config.yaml
n_layer: 12
d_model: 384
n_head: 3
n_kv_head: 3
head_dim: 128
d_mlp: 2304
vocab_size: 22628
activation: "squared_relu"
norm: "rmsnorm"
norm_place: "pre"
norm_eps: 1e-07
positions: "rope"
rope_base: 4700.0
rope_fraction: 0.25
qk_norm: false
attn_scale: 0.0884
bias: "none"
tie_embeddings: true
parallel_block: false
extras: ["gated attention", "skips across layers", "capped logits"]
init: "normal"
init_std_qkv: 0.0178
init_std_o: 0.00362
init_std_up: 0.0178
init_std_down: 0.00362
optimizer: "adamw"
lr: 0.00109
beta1: 0.95
beta2: 0.98
weight_decay: 0.13
lr_head: 0.0142
grad_clip: 1.0
warmup_steps: 478
schedule: "cos"
final_lr_fraction: 0.0
batch_tokens: 65536
seq_len: 1024
doc_mask: true
train_tokens: 623700000
steps: 9517
dataset: "wikipedia_en"
Each number is 128 + 24 x the weight over its row's rms, rounded and kept within 0 to 255. Layers, rows and columns count from 0. Numbers have three digits each. The size before them is the row's rms in percent of the matrix's.

# layer 2 MLP up, 2304x384, rms 0.0423, rows 818-958, columns 192-239
101:135124162135124129126099094098126108092110131146149148146156171166170137140141145166071105113142163130118124086123144149114083120091109116131157
116:135167185164108116129156122142158178147118163096138117114119182156110145129137127100106095122116165097146204102111085130111116123149103119119091
124:107077142137174169091125132154148165175145099099146110144109144124100141172135122100105142117138168106129185153130111124128082115107104176146146
108:150136118100138139181157127125158152154137122121129112138134111094178135162136145113091116096137130109167186137100149156161090180119085121107129
118:143133151103137110107116100158127153120094161140156056098116110069133116146131134092131106144045111082137144144115138134100095130122170133125130
108:115126142096157110165129116138174160114138105112078115118141126100132169145127115141177150120137153121157124121138120119110105100127154123142109
128:134171146113112151112124097168130150125095176136130137109100099122166189103148154113108164136069114103109127144136148125129103111088123098130151
125:136090129124135117120117127129103120157137135096116118138110119129115114125129095133160116118126159136101163080120126065126124155102146129104098
045:135041114131105187148169112115150098163137156139092096128141137119144149123166138105123114128137148121135178120162107065163139113115110113155123
124:086113117124130139114098080149089101129173113125120105095149134075150126120138120123121117156103114103102135094113149107149146156065145161116111
053:116131153102148149143142134113134106155121117131107095142171137105144139202198124115116139084122145141147136073122134099125109126106105155145139
099:098138179143134101101152089091130098143116146117132149188111118132095121119125149108080100101140115143128115133107141146098099149102180114116120
113:088106149138159101128143105149140114156116131129122094121140126149099106105144101099153118133144120099148137088132156149139099167122113134196104
048:132132145121096170103161117119112102156146179159116083147150145135173162118174146136125154158130161127151135151144100139161115155093121141133115
043:066128136101106143148149100089122093181102164163114130142108118125144152146147098149142120159107125125135150103145087144176073142134120124149133
044:127088112134091124147149114139134142134138138138102106132164126100155151125160144126096127113117128136133175094140098103173142141079105110155121
103:145084157111129138113128155102168147144151136082125110137121116137127110110096087127138116168155123173097128132202169109113125116147132135152132
105:142128104172108107124119116168121162112131132139137148118158176152136137145136139103143141124117188102152155100159111107122126115118126149178131
114:110115119166138144116139071126145093128134119126145098119134133098160119119144131129145171127069099093092104117122129150122158117132096169138135
057:123099192084112112125144132162105087165096158135070116128133159104110173161131113110141120105114158098142173138120108110127117142118133125131138
128:134090165130148106157151110113110161147153144122164103134098128126119128118143108110099124129152117099173157121132159162096122145092139131147101
127:104115102131114115099137127097121104128138136154102141139144136163181160104137089152091132124132143094128118142127097110124145166151115117108141
110:140117162127183091150115183111168111140129173111105153126136127175088136082119145134080179177107155133160179122156176123104079179156144128117095
106:139158132179125133151146057110158115112083127132060134154130127127137122175157140130102143076135158133154127148104077123113122136114131067183147
106:132143131108134122139152117157146117147153096143095127147120130158137110143147192171115104117111126069103135085111160113151092190123149143118072
121:130087147152113163159128108170093131110172159137138107124168158100122150136151124132116109171086131118161127063159152153128137150112163139142118
059:088114142111113138139112103124154121114112161101113106138127149106166113118125114106111124136120166086098134145170117106117114135130129125128113
042:114142133132099132173115095173138129132138157128142142097124137088133098106144142145112122117125121101146124136152142129131156098121117133149091
119:125125148094122112094166100127144105144145160178144088110113096123140126147140139161132116116103103156135122156103144179157146119084165098131123
050:158105164104150161168131113126134151159149158129125106160164139087132199137138138150128125124102177142118178108150129149134110150102081128110147
103:095106131124136119119148104140086148106182106132115170067150152144180136129114129128135141149132113121136099126130154117158124106097110126172099
092:101144151106077154126134105128158083140114140145115117141144145105143170130148138137108163120116119141145107090157092133136085124125107103171122
112:121143167111140168152087138129103105148149156126112075123162128024091168107158111141103158139093159133108139104145148165125126149140124146128149
117:113150137070118077131153113105144127140147103160133126147169094112170177158148141113147113133137194108131133143118138168138180162109111174140135
116:151106134097090104122146149135138138109135132144064111170132137124161155128111098123097120115118117151102136143204142137151143137105136134148155
128:123112140056122159176157124146117166101167100080128137122147114120119151166135118191119116133183185150119148135153133147127113117107131158132142
109:054090155116183125146126141142091103155146153097061108180103089129137141130117073109112147139123118171154145133141158129129150146137128120130083
054:138131152097091140107146143083159108119132141151074120103123143067118117169144120104147128139130174098119151117173121099132107152152129133134080
117:095110104125146103103146094154083101106123132123147109128120116079203116107148155150134106099105078164131151094111162143131117103147121105149140
109:174096151135118130131165125177135111106155140125118115155146099139129093153146153121093084098134141132113135101138154093120099141149181103131140
122:136119109124127124160148105130119106128145172138136080143147119129148105129136134102123140139105109100154110149100142161110120106137140128136128
104:076104174059133101124165133139136136121128177113116133109146154113148105148124163118095113125098136121121112141173108136149135134136136139143087
055:171117153122108127135126126138112131082169147126104112169148130141124139108146132111173111105128146151142146121147127072118154150101120130131094
106:161112137136127146138161173139141105144102135118087146152141102124143194130138141124143122156127122119105147089144156139134086127140111146129111
052:127110138092098122131159095116115081149130206158100116119135120095153145142144131097115139137100134117156131130143148105113131105124093122145120
118:105112118150096135125166105142136124143165116107111114173166127143143214111132104120125101122139123111148137142190157098130132142117094146128102
129:175106125093114118119160122166078104179143165136106086101132144091152144155160143124116107117092113100192149123135107118130168130083116101137101
103:141175120091152141135084090133142107145135126127109144145125125106131114151111143091143139130096137129156129145150138155133123105118152113112133
112:109147100113141097149124120114140086126102127156142150133117141138174118151152105100119136132124125058105152129117129146095081146150103164126129
105:121119132153120132092086127138078109146112143121132130121165127094142115140154174093119107127095125114128131163125105141110110153113132136120148
108:131100080082126118149162088134193128140154139152109129150119108105146125126152131109134145105095160107100150151150117102165092105138130148144137
114:108122176122104133124111092161144133167155123139107112122111184115112166130185141102074138119146138135171165154153153133084100172137110150154165
109:130119150090166097138136094100130100137114152139150113087119133156128155169120103126144146101171116113140114115144131128129160122168124134141166
113:081101121129096131141135161113145127102148117116149064131176139163132131118131100095152113138081145120104161107179122183146140103129147142148100
048:143101160122133138117156139154112078114149114109109078151171126147134195129135113132141140101113144129175189126123072150116109180090127109148124
069:124129141099116113151184132129134118150119134103105121152151138082109133142156094110123132144117170138144165146154130113174150147099093159147112
111:161130139123149137079176142120110065138094115098135139111142104134158128110147130116094125142132115124118124120143104083107100171128125110096147
101:163143141119144100101128140107152111107154133136090133138122143117171154133107130104098101144130106147120129125145135135108121140138136101120094
110:153091168113139188147130124156141115138141111105076068140173105144146072119123103142132103137138129130112122125167079120134116127106154086164109
116:137141111150142185130109119126155072145148133128111096141141168086140107156168099144154102087090114104106146141130146109151137124114128151122150
115:106090144168165160139139117144151117185162118156139098098154126139116079148149098117148105116108134121101122095156104118166111102095130137121131
062:129106146149120141157155114175134127155152122121139110126152151124141157175127124125107100132095165127124138136147133157146102114091099123158146
111:137124100142123103165179124103083110103133108144107092110120089125141160126106100130106133140116114139121124153141136187108151130133134100150102
113:100134151112105122140118114133095135168125172138115079141101167159108092131129142157121129152136172130116139165147143101119119175144136159092093
127:143108110120099145146158135135108147123099145155138127150192117076154134102133103130107142111156094134100112103129156102085121135123131125153129
120:142089211121137110138141105142147137139160157091152090135105109113098130121149094138089152162134117116190166150104138188107108148124146124139089
111:131134146115123109125136112088103141122131167143138090162122142077125159122129108118129146122120146140100113129165171119125112082142177096116088
055:089111138108116138169139060154124120167135133141106093137171165081157183105150066130120125127134124113147161121148115129188097121118144099118086
042:078155140128082144108180103123109148162106203108108089097151143137143133131150108140121161092138175181132148113093118120109124158119091105155096
111:150117139141084138100149160134126119100136122121131135160135143124116128132130134156157143157131152176143168151083077186121124118095121143111122
051:125136173132138118086165134121127113150144165178112086121129165126171149130149083124111126130110155115139119143128128145140104114113160136131153
067:129133136088095130208154157110131118151113182125106107127145218087117150169155113164126143113120148103120160123133105112126124183137085126126102
113:096096115122082158126155122161124101160130118141126118161162119089130144098200103094139131141127125119139163123097101154144119136106138145149144
104:120114138178140100144148143123114143135140121134103118178174156134150094119169121120159094127121145102118132118137143107084113119139109165109104
064:118093169085147161141124135137171036145126177089092110119159146117125107097145120177101121117129127130127156148140158134143122139127149121139104
131:097133139119113119136140072090117139167143206122150126116125105137154125127131111139120135113110103129111122156131119115171131150115155144135108
111:127108130163110105150096147144144115126120190132113126149153179155169170152140101128121132110123173125099156121113127114149095080143127116128118
055:162144140121129106146088132146170113160118110124084129125134129122146128131153099136144147106139145117168145141101129172154089146105148103084144
109:107141115139141132115122138127113122095134150146152134143175135109162145114135148111133177155084156057119089141115088129145151107140108083106125
118:140120128099122095121150165135129096155088128120130145108126137121142149105138103178136125158121190136124104103117136143139148127120131104142167
117:132111115163141116107118146125129128130155118137078128110133142146169122139137148093094166131096122096083126132130116112101138184113118148119165
108:094105183106096133119133125177085101146121151148139083148167139082116159106161073158143136158127147095122098136149131140125128160134052118121096
059:122106170134110144116151149112123115159159113135093101144119131085121125137173134153127148114118140124118192105133128111119123188122122147166108
060:145159131150146172126165121130110099123135135138109109129173141115151156134165133130177129096112163124145150120139152099144106163088116132144107
130:115090158118164145163127167099136148142127121127139077139149095108100096134157131124149144165143136107134130126169124138136146119102098149128065
052:139135113110114127112158095167112120165118141136114128127125110092139168132139096136135092113125125113131152152186116109115098170137132110122121
112:141121175104106147124112102137121143089138199116153105125146113084141160158133118161100096148140113112128161116167170127122100134140138064150128
047:100122163122123126163143148136132131139131141112077131129118172104172155138181104127103152138111140120095113128151124093140147132125127175147145
108:139124125125127116103124114143109102139120191152145102089118114135121092120127072088098101086120163135157168095149125136149078152130165132114124
046:093092145154116147180147136105133134170095121120143124111121110109154150138116090139104137130138107058105163124139132091149115148120105085130103
141:130147118170098136126089116119142152125111137115114130139134180135157091139143143147112094119120126130122139140108144094077128088134101150123125
038:137097144182131143131133152127122144116112135138127099129141133078149146112160132136102139150104134108135151087127149140121101196131125169156129
109:165151132120121130124097103106138098174124148160148114107149152118138105102137153117093104118091130096160145104107174112123143134134097083180159
047:147166112036137127142134141122127108158117139140133099133141138141134194118184114127057143136131157122113127149135126164125146134140106125148119
053:143072143126144150135126129149133127133112176126092103113180135097103201116164075163084118135097109113122144118124108132128118163096121131129126
044:127105172096112133131141048149155120146150165132120084157113116100144161115220085131116100143125139083161137127179134095154097126078139136120094
106:123116155101145091120133149172118112138129177090114103138114097104150135125117127135116158140157132135088153105160144091099142134138121094106109
057:140102154130108136127126130156078136182125144136120116110134157128173103144165116148114111118090129120122180118148109146144114126134119116141136
114:167162113111107112162144114098120098138116153151124107136177119114127144113151141183102146142115143106096158172106128174124141138148137092122115
125:165119200117115142151153107081144128207128165117124091124165115094202135117159149088111137154153112120116124154129123136103110177145146093132124
111:161133151068160145135154092175114124134134143120148099119120115099116173093129156130125142133113105128095129149140134140093123138086120158139108
107:076097140124121153113107075124107134119172102134080088178180105137098133167138109168102116132085100124136153126125144162097084121135155126153117
133:147129142114102096153139122100138114127114157127082132134098114113134136132118101112110124148120138133137122117168170104141164151147110132142114
126:074107170127141119173121139150121122129128149104076058115119177145105120122118131114152155150114128132187165076123083142166136138111126106194107
049:124106152110139155146171125118116112132125172105085105144155136100129129158134133130142133129111158121115139125160122091129114138108108124161059
045:140131125138132144148155107134103114122120124082078110128169127113149140173177157112111181114138158106133154107132110144141136163085100102146123
107:125116144116140151155112138122114092142071138156141138136118130135103143150119091124157148110139152136114121123107128103145128155098134119108135
108:147144169162110155130107117125126115154134162111103094169157109121105183148134119074136109165097129134118133148119173097077132116124159109163169
128:120082173092112129108109140151112134120145151161152080115143129108166155146127109096130115129120110149119115152139137133143110127108136126166136
126:097101146128111121159114152177116085154122188127119143132177169092184136113147123139145093109143128108141165123136138105134104136134093117133089
114:104141134137106166164134135131127115108126115124139086109136114102152142143129135132104121079101137121129139157112132145141059147122099077131137
150:095090162098114139133172131135101069173152144143128107131150155116140119169166128118088148120101121159129159109145105133124165137145107090175110
105:168156129128114106136141141081120118109080111101091083148083113118171129116125149139097113116145144124101125137113156128130166146134161130173097
039:088168114111108122116138118168095158137122172138097083150139146137148122110122127142100130127124109121111172130129096079133169155105125115150125
055:132112138090104138154144111146095069132132150152112095137126095106159163125127149132130107071101122174122151164125110107134130143097084116148096
110:100138130148113154133134137126128116121140083137062111181141171158150119112107150102110130126161123122110137161152110142063111127120145145126111
116:148105138111082127142130111117089131191171111138130144134139124104137151134152125111153112115083180107149135137091076103091121110112125151139066
051:124111173145119139128157131151124150134119120138139113149153153140122141149167114141119149135152150079154126090131096082140075155098149117149138
116:153154174123133128122151099158102124129134115136107130128143097137137145150141105162119130111128192148114107096139106106139140134101092121119152
055:120129122125085134123151141104120118159127148154106132159149119071132144117140120127116138136119161116126152122136126134158061127121123100152087
047:077136134103119151135145103131127131143132152150112096120104145121166148139182122083140118090069116081121152121124100104144108135111109152126116
107:121143112149124102098173111127122099108144170160068081098135147115120145152162131144130098143111103103138120161112146175151114138143157115187118
117:095117151142136157104131090110116117102145143134102131169119144098183160095114104111094176099126130082177131140149090084151113145136146048152100
111:152113163106136116130109064124115150129106156108101126142152103121108158086124153154098154148176128139174152145146157071171114175125144162149102
113:098119162153122138115154108128093142146141120088106093154124134127090110133146119104113096169150149124137153135174095156086140170122135143139147
134:131150150078100149170130125098089103125098149125159131093174133130120122125148114150138110153116169122147171112129107142128088124090110099131102
055:119103166097141151138126147131128067148136162159101114144126125101135157125103120101122122122110191133121162099119110129128106156123106131122103
044:078142138128112120166144097111093092155123148137108121127140169123169083133157118135104124095086145107126122082145129126105116139108109115145116
126:105122142135094157159121138125105138132122119156091131144116183125085152125135112140166122145154196124124139138128095162136155154152066158126104
108:116120177127109140154105120119130120132143142094097115108112158103127108151145124133120119142079131127115146112134130126078094136125136144119169
048:100124127149131147124189106143113114160149132131120111126123135118114135124164086124090101123120161083127131172130121149134103127024124140140099
108:121135120144105145146170118131150097110120138125125152108161111146120112105169150161150151100134198111136127118164132095158130158114141092142134
043:133145141105116146139160146157155125143132148108122118129144117105111133118153073156109123149151177123133148193153162162124079134110131112151141
129:139094131091119120106122105145101106134152159142119138151160116099132136117131127118087134120093081104129124101126165144098107128139142109109139
106:133114170110137094158128099141146130153159148127141125113122137098121126114129160136116101164145130118136139101144117110121094106130167101125148
116:106133146107123154132131119117098137143130119101122156136125179164147089137143115058135126130105114139158150151139108122132115150108104131119096
052:102124121129134152137109101123122126161098135191138165162147146104111171117127080104150145132105120110138137131135149109105123177090124100101132
038:152126123059137137138109119092126142165130172157110140132131123083124160150168137112114154116088184108138136142135124108163086173102105089123092
110:124153146168136114111118121130160123142136131127147069123137131133119107112157093132169146108105125109105144149136095113149119087121116125134129
109:172120118100120119134164104137117080111138140113109130108138176121181113104149162104142100108113164170081149160168143129118107173125149091152100
100:119168163102103144103135117201131117141134114183121076074179130118135118129154100135141123099097139088174177095149122128178118120091111065131099
# layer 2 MLP down (transposed), 2304x384, rms 0.0391, rows 818-958, columns 192-239
106:132127093095131122171167121093138117143116157125128134098092131116116166149072127150124163119123115136176135099093121141137110121153160100098069
117:148123118102139175136106156160150079098078135100161128126111161121116161127172107103141170111091126081124148079127113120148139132122137146111106
124:150123072139125149116150102103107095051129124136106120133074137077179136106142123108141104134110185102153095141131159126136169154114122110132099
121:144159121160088120117128159123135143091149086102107145104141152145104103125125149143086058119118120147111135175121185134140139096158136143115156
121:065135140120085141122126128118143131125144131118124107127124093135138135134112139105070142118117136132087140130146151135104130159093167149133176
115:150157120086108138113124139153140159115120112130125128078143118148148108099138096098156098085113107141126104154126179156118113111123135129142106
129:127087117144132105137135124142135139129101109090108135106141106166119127115153096118119118096146142158124083137134129116107164134105108128139151
123:158136145156108129080127145158136116173138064144151135142152144113122115101170127125127112120139175102119078107085122102124126134113129066122126
034:114176130161100084121135147127144135146168135149139146151132131097121126121118114146163099162117130124138136152152094081113142122080115127116129
123:097148145178075161120120159165166067166114131178133119160188085120125148164153165096120119131133128109101137104133130139149106113149092118112184
040:112120149106114135105131110142108148122129122126104132135143108133134096136084128121155112142163168121096131165144134106142148123148123138172170
112:146125099111098164115104091114137106138141141119160127138139107164165100157138144161092107156118141142122113137114122149175112142143116116118136
125:100154110133134116123157140153112117134126107138094121120157098140112192117129118097145088126127139171123119097120117095109155117113125125108140
036:132120076145138125152141168142122103104138141129165136101134179166152122103081121138080117102162093185113148127121145144127142135144169150101127
031:074130112152111117123135123113188176128133130130126123175145145111137111096129126143172112135110129122098164090142106133126134145120129166108125
025:124133137166111151114143130097173130120097131129142155116154143135094127156139101126131128115158188132081131161152143127087116102128136171154146
099:131143092120061140154136155130090085143130132146109159144147093133136130134142149100089084128109128086146125114099128160128118157151117072143135
118:139158108128142110171142131120143149141139115084155124133115122127084113153148116109116079117136157123138107148090104128141100111088163167187131
106:127124142136137118115091194108121149147143144200145135136149148077136109104134136113122136149095081147123171104117159138144126137076118078157134
057:139110143131106136113156147131105169107111150108105084118117139141094103143131109098112149139122122121101060138141142107142109147153085153159112
125:138100098167088123139129135160141140134101110142135140133144138083129132082134145135126096127142137099159108140149165132104139126094160131136118
127:140157163089151098136122105130156108115106098138110100079130092103154113135138162124136135124143132177107136131129138148132130128128114108145104
114:127133099141135072110113100130080112120161103153135106096121094152149107120095147129136171121142111144147153139105151160122110180152147097098140
123:135127133131146135149163123110170116091155158113095162151097131093133067128118122128124157094118156161133108189126122123149116095134118166154183
111:113160130137102142105151096141117129122105099133131168165134150135095147125130132133122092122145122097145081080169145131115112124109142134088138
120:148143148156117106079155061148115125119104139129154133151118129103115142145125102120122083119147143105204132111151146150084145129146126177159135
056:090124152138118155138116110166103139165095139074132118123131145150086129134141134047100107099137111140135160113116140112106103093127119137173116
023:139146140162130146139118141142100124111102116127149118107131134087138126087112157096135144128090167097151112133140146106106134127163151194132134
115:124109115130140143125125104130136145178115133146137097115102135135070096121140155121133100151136135119107134131089109142109129117134153110087123
039:150175078133137132117083184112138140100112106077109115170074138131136085104144125204143033156116123142131121171147131125132139113137141142096115
099:146132126144110093134135093139121119117164138108112139130106133132110142137126150144176105132171122145124130106119094160119090105137162130118159
106:103132101152166126119119131100146109109112150109129159122105115135094113176123167152139142095139137152123109122094111157122139116138132152155139
108:110142118146152166171131115118125127130130057162099165087118093153124154117153159111194107150181127131121103140119129108151125150123121130111180
115:099151124131132142199128113143138130133107154135130156113132087112091060155147107085139129139136123122145132100156145135103175135139100130166121
122:143142145118153138150131135178129084138116128147192129131132087121164113125135134157114109128112122117105119168127136133126150111153147133103164
115:168128112117139103178147173109151141096146197124146125113157125149128119112124178100147141135149135114114142132150105121132134121123102097140150
100:153177139130097141125112147134140161126099135124194148135154133119155123130104135116208119102115127111151142126152120133129078109153110111097101
043:158127127097101132131132132139101136105090116127115145129126133096115179080141128132103175148120118128210106119119119111136104157118121134129135
118:137134123128149094147115096150113088137149113141113111115162105134183117138134156141128120162134097131117137107131174114115125120126139149118138
111:127141107115093111109169140083098105152124123139162162143135108093103115134130141171088104112132119110104111139151119148194070130154125158118133
124:154119149125117127126151106129104116134133109104151132080110144105092124130119129107099107101104167151126116154163070172151123123203157178106169
125:151128125095093085145124180116120124145125129108139128154091117160116065139115163115137124147120098156125109119122082121100113127109127142114120
040:107133114122118103168083124142168133125130099070191149105134102130143136109104129096146133122135125142133116167123172117094131120114123124154148
106:169100145120152144115134104091119135113156113162118169128150110172098154158098085132105135149108125164126068127099146074151160136174105118128147
040:133174119152167152114119121172118150134126104138128137164132108101132152152116148102099129133155113139151143143122073136115093160158109172148172
118:150136107107135132141145131135106144091138133142150102135114152156108092065112107134085147111133121112131131103153134141152128137183091138122097
116:123153135098092128103119110082110128116151099093145163121120139114136087153093067108142118163153104152093132085106132151130107084123129133114116
092:107121098120100146072161134160096109132101126103119119132145152150116150099158138123122107095139125149147158170092137133143121154137153157110128
122:101139095107162148135125147130132131143069157137089102149170149126120170111127144090133125129117125119075118117105137204138142148085108162142133
094:093087113099146100119151149125134154085136161160142120151145175127127146172139067123126108126138153144183171114134089169132109106134130151097102
120:079116134077116063145118133144111131101147095102128070122127131154098105142136095137090137123103139152077133193124175120138126146131122145150156
124:174141090150129094091135099145168130129147101138164147105148122118152131108122125114117106126110120107106150171138165151128141144130139120092117
123:114125104100108100109151144121129148143128125151109116131112129164140125145124130133136067130150116088096109103141143138124144151107145153131180
120:149110133139131109102127143147129112114129097185150134065121153147126133116123128104154132139070142141098112094144142139115156103138138122120092
021:123125072096145150152125128115126111093079147127112119093112120139134094093049140131141127112137113150143140164155152081100123125174128105143115
068:128117109150111125085139134143100110126108098116144101116126171132126109137110104147151121120129098129097114096101161094087120127123101111135135
114:127161103100103155089145124125129144145156155113122146124143128079099131112127106097088092114144142129095132074136136170133119092142140104118149
112:123140099099147114091110136103112155179138145144117141094137117170114165142129090071138096126094163146099146104129137122137130122127110176107126
121:147055138126121102113166117156124078135083104108169152135138140087099135120155106134125117104109135125081101132140139114123087079160107099120099
122:144156143177134154106131148116149141128126088140087152142191145119111141098118058149143134132094157115125130158114162130112103116103168108180175
121:112139125141078127159165094145120134112143128157131113124112124119134104102122133127162130153102088154088109138140149141095091093132165172111119
056:139143140146172085095113097155144107158176138084127127133096112147106115122065120109172123162076144120156097154160130117119157170143093149165100
108:126147137165137132179100140129128132138126153122115139166157134137126110142153137121134110097120110126106128115144121117099124122158115109121168
123:137149091071106072097112134091125085112144117164091163108096160136110110104155148139127101159112075138128131158124143135112114097163131102119139
126:176108113130144133128129136100144045096138157118091102146137160164151102124105102149101130136117147119140109090127111134172167146104138143106125
115:152126110168113123151131115140117095142113133125129143173152151133115106098162126134105103134128153111154125140153145162081126139121157159108098
112:141097123161184100142145118093143128131145145104116128132119115126126105087068169150142115111123126162120130124150107123118169162144165166128132
038:101108136133127127132101114112153096126110144148110143154116149204135113145115173139118139111157134156110125136110177098086155137149104134141129
011:169124119156095121112143155103151164098121107127131145089147066119120113131117148114143106069139078119127110127126161124134155114141146165100160
111:119129138153118104109107141140155139100145138099137103129156153099163078127100171131122125117147125128101154154117125106116118137177109101121127
040:116146135129122108126118126135184177124147116156104124137149184156121151150124147166115144118137129139100117100152130102140129098117114132120103
059:139118127140125089114129100114143117109078123107088146108133130167116128124141120151130111117153132141133076125105145145104147139143187104081151
109:152111133097158136174134144064203121121136129142104133090108114153104100122105093135139137136123183083135127115125132115101172133116128171090118
093:154151135093135134119119134145141106192143148113131151109117117162125181167085103124156138106116129174175146094089125150176133119124104119104078
064:122105090157168140153149177095101136139167132122163056161132133093120099142106162129126146125115112107159152094111125146115096135105151140105109
123:105105091097121085147122149135125099109113146157135151089100146137113125153116127113109124135136140156183105096169141123105157136115103097141150
103:121134143116145126157156128134096120114122104119124152111115060094136111114115107120116064107138113077112103084122113110123112162117150179094177
040:147139117101115121134143132120143183176122114077093140130115111134135109151138144160134122154104111115142123111073196139088135099182181169097124
116:077171185136133128157132133135120118116138143160135137162136126132121123126088144118109150146171095183053084110135114134134155129078092107139112
124:141160155164143140100132095094129146164116125120114120109150126103110172111110134099088046137117129096113099153135154139123081142115121088133121
115:140138120104096107138125153147128136108113156120130132126108158091125122111157105091123145089118093098153133135136134136171147120121135108156131
094:128130088146099127177103181137176120125146109146148178110151090110174154131152155148127102132131181133144129092089138161125133116159138127138165
045:117130119128173151172146104100123095121120099127140177106108122104109143113112143143087135149126138149123119125086129169101132192158084127164126
057:124150116112150140145144116124132152126094134133154142135150102149096128085138105137148152158119129125147140124104115099131110146167137093126149
126:135132130120129132137110138103097174131080156122146140101114122132097133134131112144110120105142114136100128102152121142115134161148169123118111
034:141168128132135114151106158144134126163117202124140090113107123161122109148116125121135132133150143121154140142134085166123133037151115172174144
104:150125093132124146097120136127120165170140109134096146139115111122135126132182153140147101127161143120105162146149119165109132121123144138124107
044:092124089124125111140130163096118099113119118137148123155120104143120063165145096117140159149096093134154117098107141152142139128115114145140080
129:086108162105129128146150130126160133113151156075092143159121076171127145127133101132154149123108148130093126090138142119123098101142132117130154
028:143128116133116135125116154131140188113111136123120149138135143188136091103150131148192102164164188051091115142116135083107124121137133145120129
126:139102175126151127127133104122133170145134075109120111142149122136110148121185137136110117142150141131153103085145171129147142130073124125135161
025:115175127128192145112108138133143146119151168139113154135129107131113141159106118117087121086130086164161137094089120128087139148136161112100127
108:139146116137135159136104142089085169135141141089129184137123131089154150100064111121115110123172119137132110133135135123109117100135101154138116
038:101132098127131147115151149115142119108130094135138141132096115138115121142134121099146132133110110190126086092120159133100130105138092135110139
035:182126101139122103163159108123119118105085149140145121114093143139126136156093142110141099206115127168130136123145141108070159162141129149155117
031:144152077107139124106144128126132133099120123122144112165127129128114134105138126137126130161188115149130094147126129122082153106112164106155189
113:114124145106134129129129120117085130142115135101144110133092115173134133162056135172151158141130114093127157139132126121109143116139110079122100
048:120125144115117149123085121127135123171158140149140109122141167066147129156131150090132122162124128132121130145128102069130161118141146126149107
124:135170133121146135100126154121151160111105133078127132113097115094116104122112125156094144117136101107086143113135130140116120153160097158133130
122:159092164147141092144118127132151141135092137140104078119111094080104111138145151115123130116114157117090078130112151085111115172158118157113126
117:141141129148100136111097144121154141138124110107167109126125131116136136137131113103172129075126115173099122133123109149140163136153131140113121
109:145136104135178146099144061108138139151171148106128140106161057157140108137122104130130114163109105152129157126125161178135137159126110098127169
131:176148103133149114123153126127104162088148121139154157124139111120119121174122143093162130162148121173146094185143134111109134127179104165154104
133:129130141159109102094162177133127145114126115105116136090130113177128166096130137106090117134145117150099118101087169158103117120111149133118144
035:121169138129124126152134112174119100121138123149130109123119164123088130118107136140178147101164122127111124146099099163119139133124129126122136
030:141129083146139133074162148136140098115143100139117135062133132141132101142141110075126096122096080148136127159141147111120150109129151154127144
110:140166141108167147120136122130144130170115115137164121155105137136101109102084099118118155136146158108151090095108156116137126107105187112117103
119:125114103107110158059155129143118123139128117077182077126173108091119144131148121165141065126139185149138094150120160138090124159107121165165150
132:103123159137132142100124128097132132130111082126126130153122120121130137107157130098140088118137142142139115145150161143142156112151141131149115
125:195150076113114173173141113137122165134133173106130144124103119080115164124131116129095127128107122071121120122133100123122143102116145158139109
108:144082158117113133139136127138139101162103103125197165131113140131122081105114095146110166134123104123133125121116103144144131122102145116117133
139:111108120123152084128130132130142143163138083159081103132109143127148143141139115106144094117148177144109133109158120136140153162154130089116125
111:100135133151142144156168138121124122109114104146122152139130088172149123118030144137166104139121139125148115192111153097137116170133137123111108
015:148140120180122120136120155142134110110154084169150148122146130164124108131133150125179127146121127119117119109091119152127142123126148143093147
031:146124119117101116125110150121103108162128094177156139077133137106109106138118139114144131136100143160143149159138105129141131099137131064133182
109:140114174126109144125145091115133120176138144108197110140124093155121098101165131139128140114086169101151092125115150128160103140080119089127140
113:127144099159161133138147118109137090121165153131127136162120131122136105148142135150132111159153170115096122109156118120140123136163142138101135
048:115115112125147142063113121145117197154116098124118133085141110101137163100116133180116127122102114148117101171163111115110154133143094153135092
125:130095124164117102154204152122123167129167103141093166136094146170116144100102132139131088129142148127072111100113150080103178145153119119119115
046:182132143109129106102137139104131191131135125123103176140099112127131145086082107131170165162155087133131097123134089140106140113144117156111171
034:121147127109138123108126103114153155117125129137132105106101107126145120139114130123126134191124102092116101166124145110133141088133144135108156
101:135155126115134150136130148110107105116126145159141139140128155146177089101165133168143110096106131149119146122084091150135176116128126114144122
126:106110100104158153099141076119138115118122139091145153141086149177140105086086124125132124075074133122164134162141126151098176107151121135158183
112:131151125144120115102123081118090165101155146133144103142152145091109123120116125144121115093146086116163129146121107087147079153145148090154156
121:141112065118117099126158132081158135124129168120117144107152119126120150129124139121153170110120146103182093116128096115153148134111124104090167
127:110156098121147137144177124155117112151116097119115130143148114135130179129153082115126125116140117157120076149121114094149145152152116155143155
046:129102120149141104070150114130171142136115122096112120083150134137113095118079171168119147098126112128139095163120132146135118069145118098125135
029:156100131118135122120129127107129133131115116142134156104141143119174131146087096158109106180149110166149116142150139170042147047130161163098135
120:154108164105107122119147144118085129114139172104138119146118122107161175164147173098145104116159114109056147137128091127126119121129122113139124
114:161135106122116124118124110117119145163134122144097163131115134165100152094164124133102117121136132110148094153112148127131143140109127141047107
022:164117068121102091132141145178132133138134148155064072133154137128131090147099150106153074089132121129121157163160125122134137104165137112136132
101:151133145097116147101086135135132187130113130182147100124101158127151143109094136119111173122084100119113133113106114142161105123131125157135155
034:120179047146096090118135175138106120115146106101121149155131132133160125180087105086144159132159144140082108120116196108093138124116140117120124
128:145100115103179165078091106147107099173157137111080159144170111168145134155146119150118117128178138135124152145114135117168152170141137165187098
105:150167124095114111151142160159102176119141104120139129163198153111119123130121125138129102141098117138101109134167135157135096137175154131128122
107:155134157153149105127122148111121143131126122111129111127135129114172127121134140117119117158100143133161108147096117116116110129141140113118195
042:104106152137133114129099130175144129176130139106130056141132126138141102142088138120135127146154098124134121156150130112152142089122146129073154
012:126144070126160108106152137128133163124120117112134120077130157151107101114127135166113104132155107107108098148089110115129156112130121130120146
108:134132130143146120094111185098136101122118096167103120136125115111183126045117127145106140134106125126156151145090143133143159088109130069168130
123:160124130123116128165127098072109111078117089111133043118129138160116120144114164182122076141146127188109149135152113061123159149108128163125089
100:133082150127148101107119132077108131112132153106128118165087145129114118136130147119125163149129121153131101129117155110145134135114134143119141